python train.py --d_model=128 --head_dim=64 --rope_fraction=0.5 --qk_norm=false --parallel_block=false --init="uniform" --init_std_down=0.00962 --optimizer="adamw" --lr=0.000608 --weight_decay=0.31 --warmup_steps=406 --decay_fraction=0.715 --doc_mask=true
Each number is 128 + 24 x the weight over the matrix's rms, rounded and kept within 0 to 255. Layers, rows and columns count from 0.

# layer 5 MLP down (transposed), 512x128, rms 0.0398, rows 3-55, columns 0-63
[[ 84 134 135 146 157 152 124 134 126 139 140 107 143 129 130 113 125 148 114 139 136 159 141 182 124 126 141 116 103 188 135 155 126 170 150 151 117 166 156 139 166 114  94 102 144  93  87 132 124 113 129 101 163 126 141 124 129  88 102 199 135 172 127 144]
 [134 129 105 120 125 185 119 147 134 112 161 150 142  70 107 100 135 152  81 117 182 173 160 122  94  90 130 165 179  92 117 145 137 142  86 111 116 158 129 141 146 164 158 115 121 133 112 125 132 139 122 126  96 149 103  82 100 100 141  98 104 119 154 131]
 [109 167 112 130 132 113 160 130 109 119 142 151 144 147 171 143 158 105 105 113 140 101 101  83 155 136 111 118 142 118 153 139 121 137 149 116  99 146 131 108 117 141  71  82  84 143 165 143 132  82 121 144 116 121 115 130 129 127 108 107 121 143 144 103]
 [130 180 171 122 156 155 164  90 128 118  84 136 113 119 122 187  97 137 106 145 118 132 139 141 170 161 156 112 140 189 136 128 133 137 111 142 135 102 142 128  95  94 216 118  77 137  49 151  83 155 164 126 127 104 159 122 120 160 148 106 101 145 135 101]
 [152 148 131 137 104 154 144 162  88 131 143 134 145 102 152 127 159  99 107  96  91 128 165 124 138 120 122  66  98 113 132 142 128 128 134 125 107 115 137 152 147 152 130  94 142 148 116 146 127 113 163 136 135 102 140 152 143  76 121  95 111 112 116 132]
 [165 127  71 146 110 141 103 154  94 163 167 130 179 124 131 125 126 113  88 106 172 155 109 127 119  98 128 145 113 104 126 116  74 130 129 100 125 138 124 155 173 115 114 170 103  84 148 138 139 142 116 133 103 149 143 129 115 104 169 106  97 120 127 130]
 [ 99 108 135 146 160 149 131 113 114 126  70 157 152 106  98 133 117 142 115 113 163 154 129 112 116 122 130 106  92 112 116 117 119 121 161 115 132 129 126 153 107 141 118 132 106 137 137 167 125 132 115 124 116 131 132 134 158 185 143 190 128  83 130 146]
 [110 135 129 114 106 120 129 126 126 117 123  84 118 108 138 116  96 140 145 127 101 157  91 107  98  94 107 109 121 160 149 107 103 148 133 138 149 138  94 146 104 114 151 175 136 110 137 152 127 133 164  96 118 117 135 115 144 107 114 136 110 123 149 144]
 [ 97 111  93 118  87 157  94 119 140 128 142 143 152 164 141 171 139 117 139  92 146 151 161 151 152 164 151 106 164 124 139 173 122 125 127 160 126  99 160 164 116 127 178 105 105 115 115 127 124 135  72 149 125 101 162 140 143 148 118  93 128 120 119 151]
 [121 117 104 139 129 117 140 167 165 109 176 138 102 170  58  93 124 145 148 107 115 138 136 123 128 115 131  98  99 135 145 154 118  91 155 147 112 111 176 130 138 167  93  98 131 105 130 183  98 133 169 112 119 127 131  91 144 137 122 118 133 151 156 117]
 [136 142 110 163  87 149 117 139 106 131 113 103 156 130 136 160 154  96 159  73 129 142 124  95 131 145 124 138 145 135 147 119 155  97 180  81 139 141 131 115 162 136 178 186 125 163 132  98 139 113 134 159 127 145 153 174 158 129 111 139 109 120 145 118]
 [151 154 162 108 170 123 154 139 125 119 152 147 117 218 122 111 121 131 125 124 132 150 160 172 148 132 118  92 100 131 101 103 181 121  90 113 112 110 101 147 125 136 135 131 162 156 135  86 140 144 128  94 121 132 122 118 124 124 164 142 130 118 122 129]
 [122 113 138 104 123 129 114  88 156 121 155 142 139 135 125 141 136 100 116 128 120 167 179 112  96 103 149 125 131 159 136 174 143 129 147 110 148 168 128  47 126  77  96 171 119 104  99 149  99 167 124 166 110 111  88  97 139 101  68 164 146 169 111 135]
 [118 143 109 171  92 167 122 129 133 108 121 157 120 111 131 121 145 131 137 145 136 144 163 112 142 105 154 100 100 153 132 110 141 146 172 161 145 127 153 141 132 117 145 122 133 132  90 154 170 157 102 142 135 192 117 173 107 135 137 133 118 108 113 147]
 [128 108  97 116 159 143 118 146 131 127 144 134 140 135 110 100 149 141 158 169 176 128  99 148 120 138 139 157 159 112  95 121 148 128 151 153  92  89 133 140 155 145 105 101 143  77 103 121 129 166 173  89  80 118  86  92 145 104 126 120 129 171 120 170]
 [142 170 113 160  98 104 133  90 142 146 124 128 145 128 150 131 116 102 141  97 107 109 115  83 129 101  81 120 152  89 154 131 158 154 121 149 101 150 143 116 165 132  96 140  97 130 153 130 159 142 144  93 153 100 113 181 176  85  92 111 105 105  86 103]
 [ 96 154 105 157  94 144 141 166 142 137 104 103 132 132 126 128 151 110 125 118 117 142 138 171 139 131 129  80 116 123  84 132 135 128 138 120 158 155 157 121 164  95 123 128  96  72 119 125 124 109 155 111 121  96 123 167 109 118 114 116 102 114 139 132]
 [122 128 172 153 145 105 176 123 138 145 100 131 117 153 126 153 126 153 119 135 158 131 149 125 126 138 145 161 159 112  94 137  87 106 165 125 145 155  69 120 135 179 123 134 193 144  77 110 120 186 133  93 158 145 141 115 151 162 109 147 139 141 166 152]
 [174  99 117 105 124 185 138 165 124 140 160 166  87 140  94 137 111 124 113 127 138 112 118 171 125 112 134 112 150 116 112 135 166 128 112 118 132  86 118 122 123 162 180  95 120 103 134 113 116 122 111 138 162 145  84 145 142 130 153 145  79 117 120 111]
 [139 100 130 100 113 124 121 117 130 113  91 157 167 137 128  73  98 161 169 153 138 111 141 143 125 130 183 143 163 114 125 138 104 150 113 120  78 151 138 134 138 126 105 108 107 106 134 106 147 124 111  79 105 113  96  98 141 117 141 126 146 146 227 115]
 [167 125 101 107  79 110  94 117 139 167 174 142 129 133 148 134 140 134 131 116  99 132 109  78  82 108 143 129  99 101 134 145 145 121 137  90 115 135 164 139 104 170  80 142 127 133 119 148 141 121 136 138 181 153 154 163 138 113 138 152 137 131 130 161]
 [110 107 126 101  98 148  33 144  98 134 123 142 167  94 127 102 115 139 124 118 105 105 139 123 136 107 161 115 152 134 148 151 150 168 130 153 138 137 115  76 116 152 100 158 105 106 164  98 105 150 114 131 119 138 130 122 107 121 112 154 156 144 176 145]
 [105 151 115 131 141 115 150 159 122 135 136 121 171 158 125 118 130 129 132 143 124 126 108 104 134 135  95 146 153 147 134 106 130 141 120 133 126 133 165 165 138  73 124 116 113 106 138 151 127 147 147 133 140 103 120 122  88 127 141 173 113 164 100 174]
 [128 136 114 130 116 114 133 149 117 146  98 133 146 133 109 141 135 127 105 114 138 133 146 131 130 125 100  94 164  98 133  94 105 116 157 163 112 172  98 169 148  92 123 126 153 110 131 137 133 105 111  92  86 158 144  97 100 156 134 108 141 112 107 103]
 [109 179  99 105  97 122 128 121 153 134 141 103 156 117 134 121 138 117  99 112 116 178 106 114 125 134 139 116 156 122 139 111 139 135 149 100 130 140 160 110 122 140 104 113 128 116 143 139 129 122 104 156 145 132 121 150  92 118 109  99  75  83  96 107]
 [133 138 171  89 139 127 168 133 147 118 129 118 117 147 120 120 115 106 108 121 148 120 157  94 106 109 170 127 134 169 148  66 149 140 164 129 107 192 132 185  87 119 158 119 133 128 179 150 137  96 111 106  90 116 161 116 144 200  84 184 138 116 144  84]
 [136 119 182 161 119 137 112 141 140 142 130 120 139 114 152  83 130 145 107 135 141 122 109 134  82 130 117 145 124 160 146 118 121 120 124 156 141 122 177 122 177 155 103 134 143  94  98 127 147 109 119 125 157 176 106  69  98 100 128 128 134 157 126 156]
 [ 98 121 118 135 125 133  99 117 131 148 137 132 115 102 216 151 160 128 156 113 136 101 118 118 154 120 126  97  96 127 127 121 140 119 162  97 140 113 142 133 135  87 113 152 134 106 133 166 112 181 155 139  84 127 150 137 133 156 122 130  63 166  84 183]
 [104 161 112 148 108 120 143 138 111 115 138 132 118 137 149 128 115 132 133 161 140 173 110 126 131 141 137 124 154 120 115 130 145 127 106 134 124 138  91 150  93  97 148  89 154 117 102 105 103 169 128 146 138 115 119 117 134 124 176 129 130  79 147 134]
 [116 162 164 109 123 102 130  86 106 111  91 126 164 142  99 125  81 132 113 154 143 147 103 125  78 129  98 144 131 114 103  96 140 124  93 107 144  82 159  91 118 150 133 136 104 128  86 130 141 117 140 150 141 125 158 163 109 136 154 116 111  68 105 138]
 [142 138 106 117 129 128 113  98 159 154 115 146 118 102 166  86 138 150 147 113  99 187 164 161 106 131 118 168 123  97 126  98 151 132 131 104 142 131 112 139 150 134 117  84 166 119 110 110 141 123 139 104 144 145 111 120 120 134 112 122  67 170 104 131]
 [114 146 139 113 125 146  83 128 161 126 143 128 103 150 171 134 104  94 140 122 135 135 115 131 111 189 127 102 135 149 124 105 113 152 163 157 119 122 131  97  54 152 145 142 164 145 170 152 104  85 143 175 117 121 128  88 137 128 163 121 158 145 167 167]
 [147 125 142 139 112 123 172 145 124 129 143 123 116 111 100 142 114 156 157 145 113 120 124 178 118 132 109 140 127 133 123 152 149 148 139 107 178  97 124 138 143 113 144  70 154 128 148 176 131 169 112 118  58  98 164  94 104 129 122 131 163 114 110 130]
 [155 141  93 134  65 138 132 129 105 107 148 125 146 125 166 120 145 110 108 116 106 114 156 136  97  98 143 113 105 106 139 124 112 135 135 151 107 118 158 140 145 129 120 137 104 118 119 112 129 144 171 132 118 142 129 109 106 121 123 123  71 133  72  93]
 [133 151 149 135 137  86 107 133 122 187 144  81 130 117 152 155  81 136 144 123 142  94 137 133 118 115 150 136 118  93 125 116 167 148 129 119 153 105 139 102 167 121 120 118  74  93 102 154 119 125 178 122 179 142 144 139 153 126 151 122  94 128 139  98]
 [106 129 101 143 143 137 139 115 175 116 118 217 160 171 142 139  58 149 158 134 140 146 209  85 106 148 156 133 158 177 133 125 125 110 103 104 156 102 176 162 103 108 128 116 155 128 176 145 165  70 170 101 153 101 131 107 112 134 146 133 163 164 138 107]
 [ 75 158 134 103 154 150 145 112 130 148 132 171 141 146  82 123 146 171 108  94 115 135 120 145 119 143 138  97 139 172 154 134 151 112 137 124 135 144 122  97 136 142 151 150  99  91 164 157 130 149 122 121 116 130 125 132 139 119 116 132 116 107 126 112]
 [136 163 138 113 157  93 136 111 145 147 116 194 150 150 147 135 157 125 136 146 102 136  96 139 147  97 113 118 127 143 121 107 138 155 100 136 154 163 117 209 108  92 141 102 137 180 138 144 128 129 179 113 182 134 171 128  96 123  99 109  96 140 121 127]
 [145 165  88 120 124 130 148 138 163 121 136 128 153  76 106 110 137 100 173  64 135 127 159 106 125 110 129 101 129 120 111 122 137 174 127 124 110 144 104 143 155  97  94  91 125 135 141 131 125 151 132 183 136 113 101 127 124 133 145 122 113 112 110 156]
 [128 128 133 106 125 112 129 164 168 132 161 157 158 105 122  95 117 102 102 159 103 130 123 131 124 110 111 120 111 116 136 151 113 113 144 124 131 156  98 145 110  54 129 164 134 126 166 133 166  96  95 149 145 133 134 130 131 126 132 160 141  99 130  93]
 [ 94 117 146 144 110 128 160 136 144 118  99 185 142 119 176 127 128 103 118 162 122 140 113 163  88 170 111 104 163 125 143 109 185 105 123 141 161  95 120 112 124 121 123 160 151 117  38 126 111 103 158 183 126 117 129 113 125 134 125 150 117 157 127  80]
 [125 157 133 119 131 161 142 119 156 142 177 197 101 107 125 179 131 118 104 155 106 125 143 113 159 114 110 109 102 146 156 139 177 159 129 110 108 106 144 139 161 101 151 149 125  78 142 127 112 144 152 137 127 151 134 150 146  98  96 133  94 116 130 170]
 [121 132 137 106 155 136 123 114 151 190 145 132 136 113 136 124 138 116  97 133 124 135 123 123  81 139 137 130  98 153 155 118 140 131  99 125  79 111 162 123 122 117 132 113 130 134 157 137 141 130 124 128 160 117 108 102  93 104 118 140  90 170 125 120]
 [137 110 123 101 146 105 150 141 135 130 154 138 119 138  81 117 144 162 115 132  97 136 115 108 115 100 151 156 110 153 132 155 147 183 108 136 107 108 130 120 132 142 155 124 148 132  99 143 160 150  85 163 132 118 129  99  84 168 144 124 180 131 143 116]
 [139 113  97 142  92 153 118 147 156 146 145 125 133  77 114 134 130 122 123  60 105 115 145 120 109  92 107 123 155 146 119 139 101 119  96 134 111 122  81 159 153 133  74 138 160 157 150 122 149 122 137 110 129 141 124 124 129 127 104 133 151 126 117 155]
 [159 101 159 116 120 117 118 160 111 191 147 121 175 103 140 115 141 147 111 121 122  80 143  72 118 117 175 153 172 102 135 131 134 161 177 122 137 125 130 125 155 124 127  70 114 131 114 141 124 116 147 108 132 130 124 113 129  96 124 166 103 114 152 119]
 [ 91 154 141 109 143 123 139 127 126 150  90 150  94 109 184 154 122  67 150 117  84 141 121  94 156 105 119 105 129 118 118 145 134 141 136 121 143 155 141 154 112 104 104 149 146 149 134 115 153 149 111 115 126 154 148 132 122 145 106 104 150 143  94 137]
 [124 164  83 167 112 113 125 135 132  95 139 133 136 108 137 121 126  87 145 126 115 163 138 150 163 143 101  95 121 123 161 131 138 107 130 125 147 119 139 145 117 100 132 120 157 149 141 137 168 137 112 159 115 161 130 124 104 125 123 122 136 118  99 130]
 [ 94 152 124  83 123 154 132 118 148 123 111 103 127 119 115 115 123 141 128 169 128 122 144 121 164 143 125 188 154 166 112 129 110 144 117 146 164 164 159 110 121 134 143 127 118 115 139  93 125 123 153 132 165  93  99  84 110 156 123 114 104  86 152 110]
 [ 80 134 138 143 125  92 115 140 180 105 159 133 138 125 126 108 125 106 159 162 136 118 125 137 130 151 135 109 127 116 136 128 108 106 127 151  99  72 170 102 115 122 131 115 161 120 110 153  83 147 119 142 112 138 120 104 143 136 120 138 151 162 155 138]
 [140 105 137  97 138 130 118 127 138 155 170 129 162 143 162 167  73 107 113 134 112  97 139 128 167 131 121  95 120 135 120 113 109 114 140  96 112 111 135 156 165  99 110 135 153 107 116 128 126 151 127 149 133 143 105 146  78 122 122 121 169 146  76 139]
 [142 126 139 146 141 121 122 151  93 100 157 141 158  82 123 157 131  98 147 126 133 124 151 117 162 144  94 135 142 124 176  94 160 125 134 130 125 158 112 147 146 106 135 145 109  81 127 143 152 152 114 134 137 139 102 109 135  98 169 137 141 111 141  81]
 [110 132 112 102  68 131 134 127  89 124 139 131 116 101 101 115 133 173 102 118 124 149 106 133 107 157 128 151  99 120 118  98  97 123 153 124 152 120 144 102 137 143 117 156  97 121 126 141 116 140 139 162 114 138 123 137 124 106 128 150 122 121 147 115]]
# layer 5 MLP up, 512x128, rms 0.0685, rows 4-55, columns 0-63
[[126 142  78 110 110 152 136 120 148 113 106 153  96 119 102 183 160 124 130 138 119 130 158 123 150 137 150 142 148 131 125 166 102 149 154 154  91 136 159 103 118  81 123  92 115 151 122 124 132  90 179 141 149 146 139 126 128 144  73 115 124 156 125 127]
 [138 178 115 141 146 106 114 158 167 126 120 132 132 111 136 153 161 129  99  86 128 157 119 153 107 117 127 186 127 100 120 126 129 148 165 169 158 170 149 144 128 129 127 115 115 116 161 137 108 149 170 108 127  95 110 173  92 106 102  81 113 162 137 148]
 [111 147 152 179 150 121 141 126 172 121 107 161 135 118 197 130  77 123 148 103 103 100 115 164 107  79 139 166 131 101 154  99 125 144 146 109 106 152 105 131 164  97 130 129 137 131 143 120 148 159 173 114 171 122 170 146 122 150 181 153 148 124 158 179]
 [178 133  84 159 110 152  86 108 141 149 128 143  99 132 105 126 146 148 130 116 154 131 146 125  91 153 150 121 148 123 131 122 159 176 117 155 148  98 158 101 141 124 142 135 113 145 126 151  97 114 135 129 121 140 157 141 101 112 140 103 136 142  93 158]
 [ 95 108 128 136 140 101 139 137 153 170 137 124 104 137 127  99 132 160 147 115 131 123 165 102 117  97  77 157  96  82 154  91 148 147 132  94 113 124 133 155 123 143 110 158 125 101 110 152 153 141 119 139 119 139 126 139 150 159 144 133  96 118 101 148]
 [ 98 168 145 108 110 142 134 120 129 151  87 139 146 174  98 146  90 104  90 154 144 154 106 134 148 106 103 130 117 153 112 161 106  99 132  92 109  91 148  65 140 137 112 158 119 144 152 131  81  96 143 100 181 142 111 142 127 138 144  91 123 132 143 128]
 [ 95 143 163 147 111 158 117  80  82  94 127 132 164 120 118 161 124 132 108 153 141  96 173 140 137 165  92 114 110 125 158 119  84 144 138 111 132  94 143  92 108 130 133 141 172 144  64 130 109  88 140 117 110 133 106 127  90 145 104 127  87 126 112 119]
 [ 87 153 142 147 184 119 103  87 105 129 134 191  97 143 136 129 116  89 118 154 101 128 136 111  80 117 132 181 144 152 116 128 114 160 162 120 139 175 134 121 135 121 108 131 114 127 132  83 140 157 159  91 144 154 124 125 111 118 156 144 156  93 130 152]
 [156 135 124 152 122  92  96 159 114 143  92 125 141 120 141 136  83 125 136 158 111  91 130 130 129 113  96 128 146 102 125 104 158 161 127 129 182 106 147 129 113 181 174 123  99 170 160 142  99 125 140 141 132 169 144 146 133 112 102 107 131 150  84  95]
 [129 144 156 147 131 116 150 164 149 133 137 181 125 129 155  97 137 129 101 110 110  80 148 111 115 115  94 147 130 143  95  93 101 174 122 172 123 148  80 125 122 138 177  93 139 106 154 125 130 132 133 123 169 164 111 157 141 160 164 165 121  90 159 142]
 [113 148 156 150 143 132 104 117 155 153 101 132 150 147 123 154 150 141 126 151 143 169 144 102  98 148 113 150 103 156 144 161 116 143 138 185 108 128 159 111  89 163 123 122 132 140 102 162 141 167 163 138 151 146 149 109 120 162 120 128 144 127  72 133]
 [138 138 136 128 164 152 125 143  94 158 147 155 116 130 136 138 110 103  92 116 144 199 133 137 179 126 126  83 107 156 147 117  94 130 150 144 110 143 113 103 123 107 102 178 102 110 138  98 158 141 184 120 106 143 179 121 131  95  79  90 127 138 128 142]
 [124 151  91 149 142 117 130 128 122 126 146 108 170 111 108 113 142 142 147 142 142 153  97 101 150  93  93 189 103 118 108 128 126 171 135  95 182 117 137 142 131 118 143 124 106 104 104 172 136 145 118 128  97 122 117 152 139 117  97 114 125 147 137 144]
 [129 113 109 158 161 127 131 117 106 134 137 182 106 102 109 140 103 118 139  91 134  97 119  98 113 113  93 132  81 142 160  66 123 114 147 104 150 165 146 132 138 169 113 107 130 147 102 171 146 104 122 108 127 152  91 126 178 116 100 147 113 128 128 145]
 [104 130 124 179 108 115  92 139 174 104 104  82 141 105 112 127 131 152  89 149 125 130 184 114 105  97 118 144  98 102 179 140 106 124 107 142  96 177 169 137 123 155 205 100 118 117 110 141 148 115 144 127 130 123 169 130 123 172 115 117  94 179 190 147]
 [128 126  87 163 152 147 139 111 132 115 138 135 110 110 142 166 137 140 148 163 115 141 130 136 161 144 138 134 151 108 119 120 138 166  87 163 127 106 146 136 113 165 104 132  98  95  87 118 120 104 112 104 143 100 151 152 173 142 117 170 110 114 163 121]
 [139 106 155 152 128 162 156 159 149 109 100 117 137 116  92 105  99 112 125 105 117 150 120 148 105 134 114 138 157 149  93 156 128 124 133 131 127 178 157 161 157  89 165 116 115  96 120 152  67 135  94 104 143 106 125 148  95 101 115 132 139 155 108 124]
 [ 85 157  87 159 115 120 112 108 131 124 143 121 157 119 108 155 103 145  85 180 165  94 143  81 145 119 115  97 162 144 145 120 140 153 138  92 110 101 154  95 146  84 127 149  92 145  98 113  93 159  90 115 125 139 114 144 168 164  92 194 165 129  91 115]
 [160 131 103 137 146 131  96 193 110 160 137 144 139 136 101 157 130 150 158 111 115  75 164 141 159  73 100 155 152 159 105  88 131  97 117 110  97 111 107 130 167 128  93 112 147 133 142 140  99 127 144 120  99 126 142 129 150 143  81 117 136 157 138 168]
 [146 167 128 124 176 182 107 137 112 107  94 122 179 129 157 146 144 122  70 101 140 132  86 134 126 111 133 132 144 134  93 147 176 117 169 165 128 134 122 116 156  81  98 186 118 178 111 175 135 120  97 129 159 142 147 143 101 144 123 137 113 115 111 129]
 [139 116 113  98 141 150  88 156  97 118 112 124 152 106 194 136 130  90 157 139 151 139  84 102 160 134 103  95 110 124 179  62 139 123 141 128 119 134 111 109 112 102 121 107 158 152  74 155 100 127 125 133 148 114 118 172  92 142 136 171 156 139 136 137]
 [141 112 145 110 144 163 143 111 127 136 114 144 146 149 115 118 124 146 149 112 108 161 127  92 138 146 139 152 107 152 148  99 110 131  94 144 158 105 113 113 156 100 122 129 127  90  98 115  93 123 138 127 117 125 113 113 132 176 108 105 140 129 148 121]
 [ 87 159 130 100 112 157 142  82 124 106 119 138 114 129 117 136  92 149 103 120 122 111 126 166 141 130 122 154 123 171 129 122 137 107 110 140 150 119 157 167 133  93 139 132 113 152 100 112 148 156 121 100 143 181 120 135 140 149  97 139 135 150 171 153]
 [142 147 105 122 116 140 149  72 160 127 149 119 158 125 128 132 120 108 113 118 148  72 133 140 132  80 150 148 129 140 155 144 118 126 137 152 150 137 136 128 139 139 105 152 126 112 138 102 131 127 130  98 136 175 134  92 119  75 159 141 150 120 144 163]
 [ 90 158 133 164  87 159 126 134 108 193  98 147 103 123 106 144 125 164 122 116 102 132 107 103 136 151 105 105 131 116 135 165 103 138 180 165  96 126  82 142 105 134 147  97 136 136 107 141 117 128 149  98 137 112 180 139 126 119  89 136 110 150 159 132]
 [155 106 163 139 152  97 138 175 119 138 138 144  93 157 163 153 100 131 146 129 132 101 106 165 159 111 100 140  98 127 156 126 100 157 132 127 104 127 114 138 121 142 123 139 115 140 149 131 102  99 148 139 142 113 124 115  97 119 139 124 119 137  98 175]
 [132 116 147 128 150 120 150 150 146  98 136 164  94 162  96 166  83 144 109 138  97 115 142 168  96 148 105 107 120 119 127 120 149 121 152 137 104 139 122 144 115 112 127 124 125 161 110 113  81 142 154 146 157 129 158 102 116 132 117 143 127 135 160 136]
 [141 138 146 151 168 178 126 100 140 123 133 134  79 145  97 165 113 146 149 113 105  70  94 139 100  88 113 153 115 131 138 125 148 112 123 157 137 180 113 132 113 163 179 162 125 133 101 138 152 120 134 158 147 124 133 142 131 126 138  97  91 166  95 121]
 [147 141 178 151 113 102 158 153 154 149 140 125 160 100 132 173 113 148 143 126 112 173 104  79 119 118 129 128 134 127 138 101 121 167 104 130 134 106 144 113 175 138 151 134 143 166 138 158  95  75 132 133 140 141 155 157 138 148 139 106 120 113 123 145]
 [ 77 141 116 162 150 115 110 108 124  88 161 164 108  95 116 142 145 113 118 119 134 123 133  98 169 168 136 120 154 146 130 114  93 157 159 104 162 102 140  96  89 141 151 116 139 147 122 127 164 145 106 133 116 143 159 117 143  97  75 151  88 131 162 170]
 [124 133 131 134 150  95 106 127  94 108 166 153 138 155 156 154 129 141  73 127 172 128 139 110  95 132 100 140 129 136 110 172 127 118 115 132 124 117 147 108 193 156 154 161 124 127 151 153  90 106 110 148 130 151 102 164 127 150 131 159 125 149 160 150]
 [117 137 130 134 153 173 130  69  94 136  97 160 133  97 129 157 139 141 117 135 106 116 142 146 130 171  96 133 142 122 125 117 112 135 145 148 152 135 116 105 113 156 160 100  96 132 144 106 161 131 106 153 135 110 120 123 115 141 182 131 133 172 157 168]
 [147  95 163 139 120 178 115 125 116 107 118 141 162 160 156 153 127 153 133 124 122 122 147 117  89  95 119 150 178 176 144 142 144 108 129 130 128 145 148 107 131  91 176 108 125 146 145 119 122 149 134 131 131 144  97  96 182 137 101 155 130  99 103 130]
 [114 150 135 119 152 126 104 162 112 114 123  94 126 156 164 109 122 109 127 107  98 124  93 129 146 151 113 170  96 150 126 114 134 129 133 142 123 118 109 127 127 124 167 155 119 133  86  86  99 104 142 112 137 133  86 145 141 128 152 141 145  90 121 151]
 [ 80 123 165 165  91 147 129 138  97 125  99 126 103 113  75 177 117 105 122 149 133  80 129 167 124  81 123 106 106 111  94  89 141 145 159 126 138 137 125  89 141 165 160 147 128 170  85 160 102 159 154 112 104 142 153 123 129 158  83 134 109 137 102 166]
 [150  99 147 142 164 139 141 125 140 127 101  89 141 124  94 123 111 136 124 156 116 146 118 130 108 127 115 131 102 142 145 154 140 154 130 115 129 159  88 151 158 182  97 163  83 127 135 148 151  96 147 125 142 109 157 150 130 116 158 157 122 116 106 176]
 [150 121 124 162 142 134 140 172 122  97 117 128 148  99 123 164  93  94  86 128 153 117  87  99 114 125 113 172 118 171 159  77 112 142  97 129 163 121 160 128 119 150 118 110 131 116 113 122 135 151 120 114 103  98 167 154 116 137 112 112 123 125 120 160]
 [ 77 150 112 121 175 120 112 109  96 124 137  89 157 137 140 151 107 132 103 160 106 138 138 164 155 113 117 127 152 121  87 125 107 119  89 127 155 102 147  96 118 136 129 152 129 167 152 113 114 161 139 109 139 107 128 158 153  95  89 150 126 143 122 106]
 [106 162 120 156 107 142 134 129 112 164 125 132  97  87 155 137  95  98  73 154 156 136 128 122 138 125 160 126 110 109 135 151 151 165 125 163 120 132 124 160 146 130 152 150 134 128 137 109 126 130 108 104 143 115 116 167 100 144  84 128 154 137 103 135]
 [105 148 102 148 102 152  61 115 143 107  99 112 158 150 119  89  83 145 170  91 178 155 121 165 134  96 111 143  87 107 162 139 117 107  97  90 149 101 144 118 148 121 172 158 112 149 125  89 121 120 109  68 128 133 108 164 139 160  91 135 125 100 125 133]
 [125 142  93 177 147 182 141 100 123 126 116 137 142 157 148 138 129 145 134 150 119 132 114  95 124 110  96 105 102 144 177 151  62 105 113 158 144 105 127 129 167 146 101 142 140 169 161 171 123 114 136  98 148 110 105 141 109 171 112 102 108 136 141 123]
 [122 108 139 101 164 126 111 145 120 151 155 108 129 164 109 166 103 126  98 152  95  86  96 150 159 153 130 137 132 148 102 150 100 117 157 135 160 122 137 144 155 107 144 147 139 118 125 116  86 107 160 157 169 174 142 160 106 139 146 141 136 158 142 148]
 [158 128 132 166 100 136 116 166 169 103 158 158 169  96 180 119  94 106 131 139 174 121 116 116 156 105 123 160 154 160 150 146 110 114 178 124 125 116 124 153 165 128 108 155 127 111  88 181 157 108 177 127 142 137 159 133 141 115 118 132 114 121  94 110]
 [152 130 142 120 111 128 127  92 157 154 147 135 145 117 158 148 108 101 127 113 144 102 162 122 114 117  84 131 107 111 126 144 124 120 135 121 124 151 129 133 142 158 112 148 123  93 107 141 129 131 112 115 137  66  96 120 155 156 175  97 100 124  95 168]
 [154 125 112 111 129 103 135 130 156 137 143 132 154 136 123 130 141 135 139  74 182 160 122 109 119 128 136 142 119 175 148 177 143 153 120 131 130 136 110 140 104 147 115 131 116 126 152 112 142  86 127 103 145 121 158 171 128 147 146 160 142 117 112 132]
 [123 173 148 126 109 142 146 151 148 106 157 156 117 140 143 127 120 116 128 140 119  89 125 126 138  99 118 126 162 134 124 147 144 114 127 114 174  99 122 114 111 145 113 184 109 176 130 105 148  79 147 125 134 149  99 101 115 133 123 145 112 113 145 151]
 [101 131 158 150 118 150 149 149 114 136 166 126 101 166 110 117  96 134 131 172 126  80 138 126 106 128 127 114 134 102 148 119 132 142 142 115 147 133 127 110 147 122 162 109 132 123 131 112 141 126 104 105 161 139 114 130 103 160 146 130 111 110 128 152]
 [120 121 125 123 109 155  84 159 121  91 140 168 141 107 132  95 148 127 128 110 131 102 166 136 154 123 123 158 107  81 143 161 149 138 128 100 122 149 142  95 179 142 149 109 152 141 154 158 140  95 125 148 147 142 123 136 107  95 121 141 142 173 101 149]
 [157 139  90 161 150 131 107 136 140 107  96 139 137 154 128 164 147 110 159 127 112 149 175 123 166  98 141 139 157  83 100 154 112 105 152 110 129 150 161 108 159 145 142 116  85 178  92 106 127 151 151 134 146 149 161 137 148 144 110 127 131 131 151 119]
 [156 139 166 154  75 153 104  86 112 137 122 162 116 122 109 148 112 137 124 150 101  97 154 112 113 146 131 125 163 149 128 121 160 149 156 117 129 128 157  85 125 108 134 129 147  97 116 151 101 145 145 121 164 133 175 130 117 102 153 135 155 101 129 149]
 [152 115 128 132  95 156 128 100 105 132 108 121  96 145 110 128 174 133 100  83 110 138 155 104 132 174 128 162 125 159 142 113 142 111 138 141 155 150  87  85 161 138 113 166 148 179 155 132  83 139 140  99 121 138 136 158 105  94 106 112  85 126 162 106]
 [152 118 170 114 139 113 151 164 139 120 137 152 124 111 185 113  83 110 151 135 156 113 174 101 115 119 136 119  99  96 154 125  98 118  99 141 142 149 150 127 119 177 138 132  90 174 129 123 134 103 116  72 107 123 179 128 182 174  88 131 122 112 124 105]]